Weights of a small GPT-style language model, trained from scratch on English Wikipedia: LayerNorm before each block, learned positions.
Each number is 128 + 32 x the weight over its row's rms, rounded and kept within 0 to 255. Layers, rows and columns count from 0. The size above them is the row's rms in percent of the matrix's.

# layer 12 attention key, 192x192, rms 0.217, rows 126-127, columns 0-191
size [101  99]
[[ 93 114 193 150 152 121 193 128 147 104 157 125 122 102 152 121 173 110  96  61 143 184 116 114 138 215  48  85 138 127 149 158 130 138  95 126  95  97 134 160  24 107  88 153 160 156 137 150 166 172 188 143 136 105 160 108 175 162 169 129  90 135 133  90 110 155 141 109 135 114 130 104 171 112 168 152 132 132 125 128 103 139 110 156 114 135 128  64 139 146 141 102 152 150 125 111 116  70 138 110 111 156 162 139 105 133 169 107 126 129 129  75 148  80 114 128 114  98  94 141 173  93 194 160 160 144 156 124 103 177 142 150 121 122 106  78 155 152  85 123  66  95 125 149 190 121 130 151 116 120 132 109 169  80  90 124 189 208 135 106 160 106 149 101 107 111 108 155 169 143 138 151 113  66 125  68 200 149 181 169 108 173 157 121 122 135 172 161 176 164 165 151]
 [131 140  66  92 207 154 145  99 100  74 154 129  97 136 149 173 147 132 160 119 100 105 131 117  95  80 151 110 122 131 150  73 135 154 178 128 137 127 188 113 135 103 153 120 150 133 155 105 142 143  73 149 175  79  87 151  84  50 125  85  87 186 141  71 127  67 127  70 164 103 165 134 169 217 160 187 164  41 180 123 116  84 128 136 135 125 121 124 121 126  94 116 112 156 139 145 198  86  86 112 113 128  77 173 164 136 100 131 138 151 129 176  69 126  92 132 138 142  93 136 136 102  77 180  93 117 113  52 147 150 126 119 140 106 128 134 157  80 138  89 131 119 153 150 133 128 151 143  94 124 166 171  88  81 151 144 143  96 151 120 178 103 118  94 156 210  80 152 137 100 122 121 135 149 127 123 110 162 175 181 111  99 113 157 128 122 114 136 105 142 142 151]]
# layer 12 attention query, 192x192, rms 0.212, rows 127, columns 0-191
size [ 99]
[[125 126 105  49 150 147 179 152 143  94 159 152 123 116 139 163 132  81 163  99  84 163 180 162 130 127 141 101 148 125 125 146 198 107 145 129 153 137  97  99 148 116 114  86  69 197  96 118 110 177 192 115 126 160 132 194 116 127 180 151 179 133 148 173 164  81 177 186 193 129 114 150 156 189 105 147 102  88  73  95 123  68 179 112 133 131 161 187 110 125 122 110  99 136 105  65 162  92 123 185 161 143  78 110 112 149 133 142 134 171 162 158 126 130 113 118 160 153 123 153 146 103 103 172 144 163 125 101 111 114 151  88  80 143  87 115 142 114 161 125 161 117  74 104 118 132 100 146 146 107 133  58  87  71 104  88 152  96 155  88 144 114 147  98 152 176 139  90  96 100 181 181 106 148 104 150 128 170 107 109 145 140 113 147  98 124 163 133  76 159 173  70]]
# layer 12 attention value, 192x192, rms 0.262, rows 96-112, columns 0-191
size [ 89  91  83  89  77  82  86  91  86  88  96  93  90  77  92  89  81]
[[131 150 121 191 113 123 159 114 120 112 115 142 125  92  99 125 163 143 129 132 150  90  75 120 157  93  89 109 146 178 172 152 159 190 130 154 176 146 127 210 160 172 177  81 100  73 120 132 170  80 133 137 125 157  97 113 115 115  87 118  75 117 184 118 181 117 158 136 150 127 124 132 100  88 139 167 119 144 165 143 144 118  90  91 182  63 118 103 164  99  68 133 114 175 161 153 143 153 157 111  95 133 172  94 139  83 159 188 121 133  67 131 145 128 132 117 170 140 136  88 143 123  86 130 127 139 114 111 161  94 115 127  92 147 129 112 150 100 146  57 134  91 105 103 148  76 119 112 154  92 190 129 125 186 110 112 142 195 141 137  92 142 103 103 104  66 148  73 125 114 190 108  96 152 106  93 104 143  70 174 107 108 158 104 224 133 134  91 141 129  52  88]
 [106 148 128  92 187 153 161 139 156 121 172  97 114 149  69 108  71 131 121  85 201 120 101 184 161 123 106 119 137  83  65  95 161 114  89 123 117 115  65  81  78 141 121 141 155 121  82 127  91 156 127 118  53 134 138 131 168 123 151 165 169 169 168 125 180 116 154 124 101 197 124 147  67 104 133 141 182  90  96 114  75 130 143 143 163 128 141 126 154 145 125 128 114  71 140 183 128 124 131  55 125 144 134 151 133 217  97 148 151 167 141 119 131 154 171 116  87 177  94  83 118  85 193 115  84  95 125 110 123 102 104 130 100 151 186 118 126 149 164  96  53  90 111  83 101 151 146  86 154 151 174 131 177 118 121 134 134 100 130 108 102 107 206 134 150 113  74 105 130 126 135 105 101 125 156 101 140 102 122 131 150 148  99 116 160  90 168 144 140 146 179 186]
 [137 118 183 110 142 138  93 121 130 146 136 109 106  96 112 101 174 183 194  68 141 126  82 155 104 186  67 165 138 140 118 164 126  82 155 155 120 142 150 190 115 112 166 132 168 127 105 115 101 167 128 101 128 149 165 128 156 172  77 158 105 125 144 156 112 152 116 124 171 119 136 120  81  92 142 159 102 104 154 109 137  94 150 176 177 171 133 119 109 110 135 163 103 181 173  99 133 130 152 101  54 133  99 126 121 192 122 161 110 209 126 114  61 121  78 122  84 107  91 156  97 160 132 151  68 154 128 105 180  58 149 140 134 116 111 148  58 111 141 144 111 125 123 182 139 160 143  98 142  72  99 160 129 101 132 127 161 100  78  72 177  58  58 140  85 145  89 143 129 161 161 123  97 130 187 132 200  78 130  97 154 147 170 115 119 142 131 154 123  88 115 126]
 [110  67 130 155 126 127  99 125 114 142 108 142 125 109 127  99  82 205 152 128 176 107 119 118  43 110 134  46  51  86 130 142 126 165 115 158 148 130 186 138  83 165 113 130 141 105  79 134 136 196 164  89  94 124 112 123 168 148 101 138 100 144 127 130 126 162 145 162 124 135  66 153 132 111 135 112  96 168 105 140 216 116 146  50 128  98 105 146 122  87  45 143 184  92 155 167 118  46 117 131 139 110 143 110  95 140 174 129  99 108 171 114 186 173 181  87 148 125 139  74 169 138 161  59  98 160 146  91 106 115  78 111 126 151 150 154  86 168 191 109 125 122  90 144 157 117 144 122  90 104  89 125  92 124 133 117 118 137 137 140 166  92 156  73  90 133 119  62 155 175 156 100  93 134 120 110 190 148 148 138 161 132 127 141 129 112 127 120 136 122  99 121]
 [ 93  99 122 140 141 101  73  76  66 115  99 208 158 123 102 111 142 145 154  84  78 183 118 137  90 152 113 119 153 131 148 187 167  99 104 171 158 117  93 165 115 128 124 222 181  85 102  80  88 166 185 114 145 124 155 124 128 124 152 126 167 123 175 105 129 149  90 145 112 139 150 136 146 104 141 129 142 108 129 210  98 125 108  86  86 135 170 109 105  56 122 112  99 143 121  67 170 112 109 158  59  95 146 106 122 113 208 150 102 168 130 133 165 112 178 169 121 174 132 164 129  92 119  98 185 123  62 159 144 124 165 128 164 130 208 168  90 101 106 112 144 113 117 115 122 130 158 146 184 145 148 119 108 153 146 142 128 178 120 181 150 137  86 125 123 151 134 131  94 107 136  81 159 111 147 112  82 107 111  95 115 171 136  94 147 163 129 101 125 111 185 193]
 [121 131 191 107 127 157 126 149 129 131 148 104  45 148 211 147  99 131 103 163 156  97 143 180 117 110 161 166 159 142 141 232  92 106  73 153 158  97 156 107  76 103  99 150 165 124 145 127 133 164 129 134  98 122 132 106 157 123 106 102  64 137 128 119 173  94 134 162 133 154  88 145  77 108 155 123 198 121 166 171 114 116 110 151  57 146 191 127 100 165 186 138 162 116 109  88  75 131 146 143 129 140 160 105 130 132 111  95 111 142 137 146 170 134 181  96 124 115  96  59 121 182 143 125 142 178 102 130 147 101 137 165 124 121 151 234 123 100 134  99 139 124 165 127 134 134 154  91  85 122 126 209 154 130 188 133 145 158 125 112 119 133 206  74  88 183 142 109 134 128 184 102 104 122 114  88 159 107  78 152  91 104 138 130 121 101 138 114 120  98 128  77]
 [ 78 135 104 100 100 204 141 130 139 133 157  86  92 114  49 147 164  96 214 123 139 146 138 107 137  90 124 167 130 147 159  95 154 152 144 153 142 135 130 118 123 161 146 123 150 133 138 161 120 148 152 151 187 141 111  80 107 108 102 137 106 103 162 170 182  89 124 193 124  68 116  74 141 120 119 129 100 128 139 233  84  90 133 122  73 121 116 133 129 103 105 132 144 131 139 111 147 164 164 111  95  95 109  88 136 150 106 229  76 114 124 194 120 136 152  48 103 120 121 165  93  68 156 161 163 113 126  92  92 100 132 123 113  91  89 131 143 156 168  71 134  69 187  99  97  99 165 132 168 186 153  72 114 128 114 129 147  96 127  88 102 125 102 164 149  73 178 141 125 121 135 139 164 162 103 103 166  86 141 129  99 120 129 130 142 134 146 110 140  79 149 190]
 [153 108 149 105 155 159 134  92 146 140  99 124 165 127  90 153 108  95 138 143 187  99  86  95 102 168 189 123 183  93 107  70  96  91 146 100 137 162 151 118 121 105 127 117 162 170 136 164 135 178 123 110 131 121 174 117  98 106 160 137 130 115  99  71  99 119 177 118 160 157 145 125 121  86 147 135 104  88 168  73 137 157 109 150  94 104 213 161  88  90  76 167 163 121 153 148 102 134 209  86 114  79  82 124 101 206 155 199  89 186 116 140 138 137  83 116 141 144 165 141  72  89 102 192  82 122  92 140 170 152 142 137 150 119 127  88 165 149 176 117  91 142 186  87 106 106 118 163 116 140 138  40  92 163 139 150  80 121 137  73 112  95 123 139 136 128 125  82 152 161  97 153 100 158 147 139 139 119 158 192 138 146  70 106 131 145 146 138  93 117 101 128]
 [101 122 120 155 173 163 140 132 136 123  54  43  97 201 137  99  98 114 113  60 107 137 142 168 173  81 130 121 169 155 110 120 156 104 203 169 145  95 145 110 141 115  45  98 143 162 160 167  56 193 110 171  89 112 152 122 150 114 162 158 174  93  97 145 159  98 134 118  99 105 150 125 100 107 121 177 132  94  81 112 138 144 107 120 127 136 114 189 123 100 125 108 130 137 164 119 158 145 119 102  46 138 135 131 128 125 137 135 143 140 184 149 157 104 123  75  77 192 154 170 163 140 109 154 162  43 115 120 166 170 110 141 163 202 153  49 140 162 151 120 100  92 123  91 129  98 112  86 206 130 129  99 139 129 174 179 139 117 115 132 147  83 156 143 124 120 113 151 120 143 117 118 140 129 166 143  96 134 101 116 145 114  74 109 134 150 185 102 111 121 127 169]
 [109 153 150 147 106 105 148 127 171  93  85 110 165 160  88 177 168 120 104 122 111 113  98  87 139 149 124 125  94  94 103  85 146 142 180 105 145 127 174 135 160 132 143 121  96 112 142 111 118  63  95 107  95  93 134 117 157  87  44 106  88 190 171 130 175  93  76 140 122 101 125 138 101 147 109 124 122 173  98 126 117 110 129 127 122 171 151 119 109 176 139 139 136  57 150 117 119 152 134 125 155 111 132 166 130 147 105 142 192  91 157  63 132  81 106 141  80 161 176 158 102  83 156 128 153 104 124  75  57 135 188 201  87 134 108 134  86 175 124 146 151  96 119 173  90  98 133 126 164 117 158 128 135 124  91 168 136  94 129 156 176 139  89 109 133 153 138 129 175 114  95 121 137 126 163 156 113 131 219  78 114 134 147 125 138  53 171 129  89 185 228 179]
 [180 125  90 168  91 103 149 126 135 108 161 162 119 120 167  75 146 139 136 151  91  82 131 145 102 134 160  77  44 154 139  75 102  89 115 115  92  99 125 152  78 130 113 104  65 100 164 138  99  63 107  96 163 119 107 151 220 142 143 106  79 107  99 128 178  98 144 132 142  94  66 118 141 136 156 115  88 125 148  71 101  47 146 151 132 129 148 126 133 151 167  83 174 157  76  75 153 111  84 149 109 113  82 161 102  88 181  95  92 162 182 180 111 152 156 150 145  96 117  91 145 150 149 136 122 151 119 162 158 140 134 154  77 129 105 158 117  34 154 127 111 227 154 139 115 179 138 120 137 136 106 152 124 102 111 149 108 113 124  87 119 125 126 137 169  77  83 126 131 126 141 155  93 136 141 119 105 108 125 149 129 140 119 130 192 168 168 115  88 171 146  73]
 [138 107 177 158 131 136 111  90 120 140 135 162 114 127 109  77  93 140 117 162 129 177 135 191 101 142 129 117 178  88 184 103 104 127  45 106 170 103 223 154 151 123 130 135 123 119 116 127 138 124 109 184 115 192 159 138 158 163 112 138  96 136  97 139 111 169 122 106 107  74 147  88 150 129 117 155 117 140 136 162 123 179 101  84 154 145  91 140 129 130 108 111 149 214  76 154  79  96 123  88 141 161 126 112 174 168 100 102 142 189 159  86 148 170 122 159 142 105  67  53 168 128 103 164 118  99 126  87  47 107 115 132 103 105 134 166 134 102 146 135 109 130 146 140 135 147 160  77 203 124 156 123 151 161 135 137 167 192 143 163 139 137 106 130 108 179 215 134  81 115  88  58 126 130 122 112 179 136 106 172 134 149 133 140 102 173  97 102 169 174 114 150]
 [117 150 150 132 105 178 100 148  96 125 137 107 175 177 138 127 137 122 154  79 125 104 123  94 155 125 106 130 168 103  52 148 161 142 105 145  94 158 151 106 152 119 170 188 138  99  78  96 136  93 168 110 150 175 126  93 145 158  63 142 160 147 233  89 151  98 201 150 138 141  95 173 157  96 117 102  77 104 113  62  86 147 129 134 158 105 125 210 111 147 115 126  62  81 195 150 111 131 138 123 111  80 146 160  37 147 118 138 203 135 141 115 137 117 133 128 138 159  88 231 127 108 143 114  93  56 172 133 141 114 105  94 172 147 123 158 129 115  86 157 151 102 100 117 120 176 144 168  76 119  67 112 117 139 140 111  88  83 105 105 142 125 123 101 120 106 151 149 105 112 139 162 152 115 131 141 123 107 170 140 145 159 150 128 108 112 146 153  96 118  80 169]
 [130 140 125 198 125  66 152 140 141 133  92 154 165 118 130 160 136 178 188 118 167 128 110 128 147 168  95 123 122  73 188  57  93  94 154 159 114 176 134 186 114 120 145 140 126 117 148  93 155 147 121  89 143 123  94 135 109 156  86 161  67 132  80  56 147 159 155  58 143 154 136 139 119 108 120  89 123 113 191 118 117 135 156 105  91  54 114 166  98 121 158 120 131  80 140 146 155  86 109 119 100 157 142 130 101 173 108 128 116 104 187 145  88 119 164 139 185  80 181 176 190 172 110 134  73 117  96 143 104  71  98 177 137  85 111 166 120 138  95 148 135 125 160 143 130 152 117 134 178 105 133 123 167  88 143 133  78 160 151 131 157 148  97 135  89 106 146  91 173 159 144 112  55 100 126  96 125 180  84 125 112 165 113 180 157 167 111 201  77 121 116 146]
 [ 90  98 110 198 134 223 125 120 166  76 186 140 141 135 117 175 123 145  86  93 126 179  67 160 115 142 135 180 134 125 137 146 112 175 187 154 132 114 113 116  91 137 109 124  77 175 133 134 192 132 118 110  92 149 112  79 212  99 147 123  96 118 108 126 134 128 116 110 147  62 123  76 122 148 115 126 137 106 136 117 116  96 134 100 104 144 141 171 179 108 117 180 200 153 125 118 131 161 123 128 103 138 106 126  48 101 159 112 157 153 156 124 158 118 115 134 113  67 117 162 139  96 118 122 141 105 103 113 156 119 115 195 121 108 104 177 100 108 118 137  83 177 150 113 117  99 102 137 102 135 133 161 154 203 110 134 137 178 107  17 156 147 108 115  97 108  80 111 146  93 127 151 104 171 191 106 161  95 152  85 147 104 141 148 143  78  74 157 147 127 152  53]
 [158 143 130 162 149 180  65  87 144  53  84  83 113 147 157  98  88 156 184  76 125 156 114 125 115  99  98 155 116 145  92 148 142 190 120 134  98 137  94 146 154 116  67 138 166 135 153 140 153  88 114  86 144 103  91 134 127 100 158 148  87 153 128 142 160 138 136 139  96  98 154 204 215 156 102 163 143 123 160 102 114 145 144 152 105  91 111 198 149  83 106 170 115 106 155 114 128 106 120 140 102 144 139  21  94 120  78 136 119 141 142  84 144 160 183 111 111 132 141 147 133  59 124  79 160 130 133 127 125 137  84 108  99 128 149 106 143 173 134 137 117 167 102 158 149 129 194  91 144 143 171  91 124 112 156 129 144 123 178 209 107 148  69 161  57 100 164 166 154 150 185 134  89 130 116  83 160 110 128  79 166 205 120 120 134 138 146 120 150 132 157 141]
 [164 123 135 140  94 167 105  74 164 190 127 141  68 150 112  99 180 124  85 178  98  48  96 105 158 111  62 188 160  95 138 132 114 118  97 142 126  79  84  77 138 106 142 121 147 155 159 124  92 121  97 165 186 118 108 124 121 123 107  77 139 101 119 185 109  96 122  94 133  39 171 101 124 154 135 170 124 143  75 161  87 113 111  99 160  92 127  90 153 152 152 123 212 134  63 124 221 113 127 155 142  72 142  98 197 139 132 130 102 201 140 109 108 137 119 156 147 114 113 156 104 126  70 118 112 126  99 110 173 124 129 101 122 120 125 187 161  84 147 124 159 123 174 153 132 143 102 151 145 123 153 126 151 135 105 113 141 139  97 133 125 126 109 134 105 159 171 194  53 160  94 128 152 110 127  81  98 123  97 126  86 138  82 154 138 129 163 193 152 148 104 144]]
# layer 12 attention output (transposed), 192x192, rms 0.228, rows 96-111, columns 0-191
size [ 87  95  92  91  82  83  87  95  93  93  93  96  87  86  96  91]
[[104  68 109 116 150  98  77 125 129  59 117 122 189 138 186 207 116 107 154 183  88 137 143  86 117 150 144 136 133 109 165 129 101 118 134 118 116 149 158  94  97 149 121 115 222 112 134 121 115 198  64 131 146 191 136 116  84 102 157 107  85 137  69 179 127 101 133 160 130  95 146 156  94 147 138 140 134  87 165 100 110 119 175 115  89 163 125 148 115 153 120 109 133  84 119  97  77 113 115 144 117 134 124 165  78 159 153 118 102 159 146 129 113 126 148 124 150 185  95 166 145 159 125 147  95 142 163 166 127 184 127 112 149 126  83  87  98 124 170 166 106 124 140 113 118 197 182 114 168 131 161 100 189 112 104  91  82 140 112 123 152  94 102 123 145 207  76 129 122 149 132 170 192  99 139  89 145  66 125 107 122 147 114  92  26 137 158 154 180  96 149 147]
 [160 119 174 151 164 104  99 147 117 121  93 147 110  71 120  84 139 158 115  57 130 126 106 140 120 183 151 130  59 115 142  98 115 122 168  59 145 174 136 137 139 173 126  95 128 103 151 104 149  93 141 136 229 108 146 112 107 158 118  98 119 118 103 162  85 123  86 113 157 166 115 100 170 122 199 131 117 147 111 139 147 142  74 134 104  96 165 139  93 110  61  93  96 129  71 157 106  76 111 171 115 160 113 147 128 105 100 159 109  85 100  94 160 118  97 132  72 107 143 117 183 173 138 178 120 119 132 122 192 138 128 102 135 130 110 132  87 127  93 112 162 107 151 117 164 118  47 169 167 144  84  93  81 160 125 125 193  97 102 131 168 137  87  75 104 110 144 149 125 168  90 192 188 202 169 154 122 123 138  79 119 101 109 150  78 142 127 124  84  68 121 119]
 [108 139 119 126 144  93 157 150 143 118 122 150 158 153 146 203 149 110  97 167 125 143 106 104 128  61 159 101 106 111 143 143 141 105 112 117 146 159 175 124 138 169  80 127 125 104 199 113 139 118  95 198 162  80 126 102 131 148 170 135 116 147 135  98  89 128 214 119 163 125 148 145 172 119 150  79 151 163 165 139 166 124 119  78 114  73  66 120 150 167  39  79 137  84  59  95 134 166 129 108 136 114 117 135 141  85 109  94 116 113 126 136 151 149 145 104 143 164 135 147  73  47 122  95 123 158 168 119 131 173 161 144 142 111 209 160 149 164 118  51 135 139 156 108 125  88 129 176 111 155 101  94 155 151 114 130 134 189 203 106 161 194 123 136 168  94 127 173  99 145  79 151 141 163 173 123 120 170 169 121 162 156 129 145 126  93 138  78 191 151 125 135]
 [158 190 118 137 177 127  85 170 123 170 160  70 117 123 133  93  94 120 167  84 107 108 133 149 148 159  64 156 156 159 122 150 119 128 117  88 100 111  91 176 135  88 148 129 132 123 160  99 153  91  95 127 155 146 183 150 112 121 142 183 200 184 102 130 115  87 194 129 202  75 197  81 113 157 149 149 191 121 150 123  69  76 121 119  95 149 121 116  99 158 132 168  56 133 106 153 137 139 126 159  82 163  87 124 157 135 129 122 124 173  71  79  47 149  85 124 158 119 139 147 157  84  69 167 139 125 123 135 150 126 105  99  75 121  81 177 126 143  42 101  82 123 113  96  69 157 115 137 145 133 123  99 126 147 144 130 111 108 119 127  90 157 102 125 164 145 140 138 107 102 151 146 116  62 161 147  77 107  91 147 141 108 163 125  97  89  96 121 118 112  75 131]
 [131  90 157 136 116 128 192 116 175 108 172  94 123 112 108 139  94 126 141 140 156  98 120 113 165  95 105 118 114 132 115  92 109 132 104 123 120 142 151  78 152  97 115 101  88 123 155 202 149  79 143 134  95 122  92 210 105 158  76 184  95 123  75 138 160 138 178 117 148 114 191 138 100 129 102 125 127  81  93  94 127 101 151 154 161  71  92 147 118 151 120 172 172 125 139 131 128 123 205 134 147 146  99 106 113  95 102 171 176 162 116 122  74 118 184  76 158 122 134 184 166 177 128 181 104 117 196 113  83  90  80  99 160 101 115  72 151 145 116 109 128 190  86 152 127 115  71 124 155 132  98  97 106 124 103 105 163 122 166 116  87 122 112 158  95  97 138 124  98 167 132 180 137 137  57 111 174 133 124 148 120  98 162 124  65 127 121 155 216 190  90  87]
 [149 121  79 167 142 132 107 148 122 109  88  92 164 110  91 131 103 158 230  95 127  88 112  78 176 158 124 117 126 135 162 104 131 112 208  86 106 128 115 104 126 163 161 114  85 133 106 100  97 109  95 124 133 120  69 129  71 139 145 179 224 160 122  60 155 171 110 118 177 162 141 152  99 101 102 135 160  92 131 103 130 121 141  67 157  92 114 138 124 108  89 116 118 200  89 171 125 157 104 163 117 113 129 134 121 112 131 128 129 102 151 114 116 153 115 137 151 128 159 148 106 107 154 140  98  29 153 101 123 126 118  96 131 140 174 153 125 109  90 158 109 121 100 146 107 156 110 112 170 153 149 112  87 158  77 148  89 114 143 160 126 151 108 139 133  87 113  93  79 136 179  58 169 160  99 124 177 154 155  45 189 171  94  90 105 188 130 166 133 149 117 192]
 [145 102 140 121 105 128 110  48 147 189 109 110 133  79 167 168 114 179 125 139 146 197 108 120 141 161  90  71 135 110  63 122 128 139 141 113  97 121 132 210 111 133 108 110 133 114 132 164 162 121 143 129  94 120 155 105 114 177 132 116 120 132 144  98  70 209  77 131 168 147  76 143 117 107 107  83 146 130 165  27 129 156 174 178 145 139 113 108 128 140 128 124 153 115 107 125 163 157 140 136 116 108 162 189 103  49 176  43 110 101 156 119 117 138 136 168 151 162  90  99  91 169 136 124 153 147  92 129 187 137 115 119 174 125 140 137 109 120  88 155 107 149 120  98 163 127 124 128 164  57 125 159 127 151 118  77 145 172 140 118 142 108 133 122  99 171 136 151 129 157  94  84 138  81 155  89 134 148 108  60 134 134 114  89  45 158  62 149 134 178  84 101]
 [ 44  84 156 147 127 138 131 137 153 174 144 139 104 145 146 127 140 129  59 124  49 178 106 163  74 133  65 125 136 115 110 161 171  99 157 165 151  81 107 155 195 163 102 177 120 104 137  93 108  95 117 129 145  93 147  88 153 128 119 145 139  72 161 172 162 168  85 166 178 137 140  74  68 101 161 150  82 221 112 167 166 163 152  90 130 167 118  96 150 156 106 131 100  94 104 140 124 121  86 122 121 146 150 179 168  62 164 131 137 113 144 111 158 112 181 113 162 108 115 108 157 163 137 117 151 183 241 109 113 136 118 128 104  65  93 103  85 110 111 172 126 124 107 157 138 131 174  81 134 117 164 122 154 123 114 151 153 100 127 155 153 128 136  91 132 107 133 173 148  78  96 117 131 117 152 148  85  70  96 147 112 169 114 132 131 114  84 107 153 152 102 151]
 [215 147 150 150 153 176 114  87 139 113 141 250 110 149  62 126 142 115 124 121 135 122 135 118  78 107 138 141 107 117 160 148 178  55  92 119 102 220 189  60 178 165 161 109  71  61  88 111 168  55 122 128 133 119 163 156 121  92 125  94 132 117 136 145 106 199 137 195 186 183 120 148 154 121  90 120 118 116 128 122 121 158 116 180  80 114 147  68 144 145 130 117 124 104  71 164 158  94 136  99 165  88  84  80 129 177  88 125 136 113  93 115 140 110 137 134 123 112 118 102 130 132 122 115 114 147 114 142 110  66 114 114  79 107 128 103 154  98 120 106 102 132 172 148 112 158 155 153  88 136 112 143 140 101 106 128 116 145 131 168 114 152 143 151 128 140 125 135 116  70 121 222 152 160 120 112 162 122 121 160 125 152 133 148 120 109  85 132  84 164 163  92]
 [113 153 113 103 153 193 130  86 102 214 191 129 113 118 172 109 131 108 123 131 155 167 143 160  61 128 129 130 128 157 151 152 126 174  97 153 141 136  85 144  64 105 125 175 152 137  83 148 101 153 152 166 139 150 139 130 110 174 118 112 149 109 113 139  58 201 139 143  46 176 120 161 173 106 157 124 141 159 148 182 137 113 131 127 110  90 143 195 138  65 136 204 119 191 107 162 203 128 118 175 132 179 157 122 119 134 168 111  91  76 118 173 154 184 183 141 111 162  98 165 171 118 135  98 100 115  90 132 155 118  89  80 177 178 120 155 211 114 127 105 145 176  78 140  99 148  94 161 139 145  89 135 156 120 102  72 132 147 127 120 114 125 144 106 167 136 119 140 105 171 157  92 125 147 117 126 135 116  86 145 130  92 115 173  97 141 103 108 154 112 128  81]
 [100 108 174 104  95 170 128 127 148 180 103 142 141 153  82 167  92 149  92 152 171 169 113 127 180  99 146 111 112 144  83 155 112 179 109 123 153 122 162 109 165  80 154 135 194 169 113  65 119 187 138 159 121 131 108  90  39 115 159 141 181 144 133 173 126 115 131 137  94 112 152 175 120 126  72 100 124 154 143 113 149 160 101 100 179  79  94 122 150 160 171  77  90 111 135 158 149 165 155 111 150 109 109  88 145 116  70 178 159  77  99  97 147 111 144 136 142 116 190 132  82 107 118 119 106 158 191 158 148 150 113 142 115 180 132 148 138 138 122  91 129  53 125 110  92 125  84  83 139  89 183 120 176 140 102 183  45 124  85 152 179 118 141 195 143 148 102 149 105 160 133 112 122 108 181 124 116 162 160 121 164 103 166 179  99 168 135 185 127  95 133 133]
 [138 154  68  97 179  87 138 209  82 135 175 126 140 125 110 136 166 143 164 151 127 104 165 144 169 119 113 116  84 163 141 166 149 149 207 190  74 151 106 149 134 144  92  82 164 125 164 198 113 166 150 125 112 110 125 160  95  86 156 119 173 113 131 105 128 135 137 127 199 137 184 163 128 124 163 186 104 127 107 133 155  79 147 196 124 101 160  92 146  55 139  86 145 124 160 111 150 159 157 132 160 144 115 144  88 125 132 139  98 138 180 114 116  78 132 104  97 153 119 186 176 140 151 137 139 164 163 169 151 114 162 140 114  85 129 120  96 135 117 157 145 143  92 122 103  88  85 148  97 128 138 127 129 163 188 111  98 121  72  94  74 117 158  93 146 167 140  56 110  71 185 193 124 128 142 155 159 138 176 115  71 123 133 148 148  78 129 159 124  54 143 140]
 [120 165 135 121 172 114  95 167  96 148 150 127 145 108 163 131 151 113  99 125 131 116 106 116  73 152 116 108 161 134 122 132 176  57  95  92  98  82 128 176 135  88 136 187 107 137 156 155 145 198 111 108 137 140 116 173 165 143 188 167  78 141  70 152  90 141 156 116 146 156 129 157  94 123  68 121 128 144 101 140 151 185 152 100  96 154 166 131 160 104 146  77 120 153 154  97 123 125 110 161 151 160 116 147 171 106 143  90 110 120  86 116 145 119 116  90 110 108  90 115 105  98  93 121 125  79  70 148  82 192 114 107  91 129 127  68 158 130 114  76 165 130 120 167 139 104 112 112 206 169 150 146 145  99 100 182 209 191 109 160 174  82 143 193 150 146 136 147 153 120  59 107 144 184 156  53 157 129 142  89  98 144 143 168 136  70 153  54 129 141 142 111]
 [154  94 105  99 113 180 119 143 104 136 151 161 114 137 117 110 120 102 150 104  92 113 134 126  56  78 158 148 107  87  83 141 116 167  79 125 135 146 117 128 119 103 143 155 162 182  62 174 116  87 127 181 131 163 169 135 123  88 183 166 145 182 116 155 144  75 187 174 132  85  86 160 107 159 168 126 128 110  77 136 119  89 167 122 144 132 162 153 114 105 102 139 104 145 117 117 113 196 130 144 148  98 142 162 108  78  97 120 148 185 105 135 160 149 143 167 120 117  62 140 149 112 122 105 162  77 142  96 188 134 176 139 102  92 140  98 136 114 192 156 115 140 124 115 179  93 120  34 133 112 148  90 110 202 115 153 134  92 127 145 150 115 136 148 143 170  89 112  78  36  89 104 132 125 136 119 150 111  91 108 124 143 146  78 175 117 207  69 170  96  93 157]
 [151 156 157  67 122  72 132 127  71 178  77  89 166 108 157 114 140 129 158 208  83  91 111 114 143  98 143  69  94 117 130 184 104  87 100 157 160 134 116 137 161 150  79 110 139 112 131 114  97  93 127 132 124 145 180 121 137 165  83 158 150  83 134  95 156 148  77 178 104 135 132 169  84  76 135 136 116 179 141 106 150 150 118 179 134 128 148 145  74 165 178 140  76 114 124 154 112 139 163 129  87 124 164 145 138 176  61 159  85  94 132 146 122 202 100 117 137 166 147 109 102 110  80 119 116 114 166 147  98 129 124  35 133 130 139 153 124 142 187 127 126 101 100 157  40 143 124 143 123  67  83 136 114 113 143  70 100  94 133 167 153 155 112 115 155 187 120 132  70 143 110  66 200 123 118 120 121 121 108 126 174 113  71 135 115 138 110 146 183 124 120 169]
 [180 146 119 141 142 159 123 166  88 221 156 190 126  88 155 127 170 145 136 148 183 115 161 121 160 114 133  78 121 107 173 145 152 106  75  92 186 161 139 134 136 105 205 164 131 111  46 120 133 139 176 177 140 161 141 174 126  91 105 125 139 147 149 175 110 116 124 162 245 123  84  86  93 128 162 143 152 130 133 107 132 132 169 112 149 138 162 155 139 216  93 124 147 106 143 140 152 153 147 129 112  56 138 147 101 118 186 161 167 125 158 167 105 142  39 141 146 141 163 125 125 134 109 127 193 132 111 128  92 112 179 170 143 148 113 117 106 139 146  90  96 146 117 155 141 110  84 168 152 121  92  95 110 114 134 164 141 165 166 117 123 112 132 122 101  81 139  60  76 109  61 154 132 131  87 123 115 168 116 113 121 105 175 169 139 114 100 110  91 110 106 153]]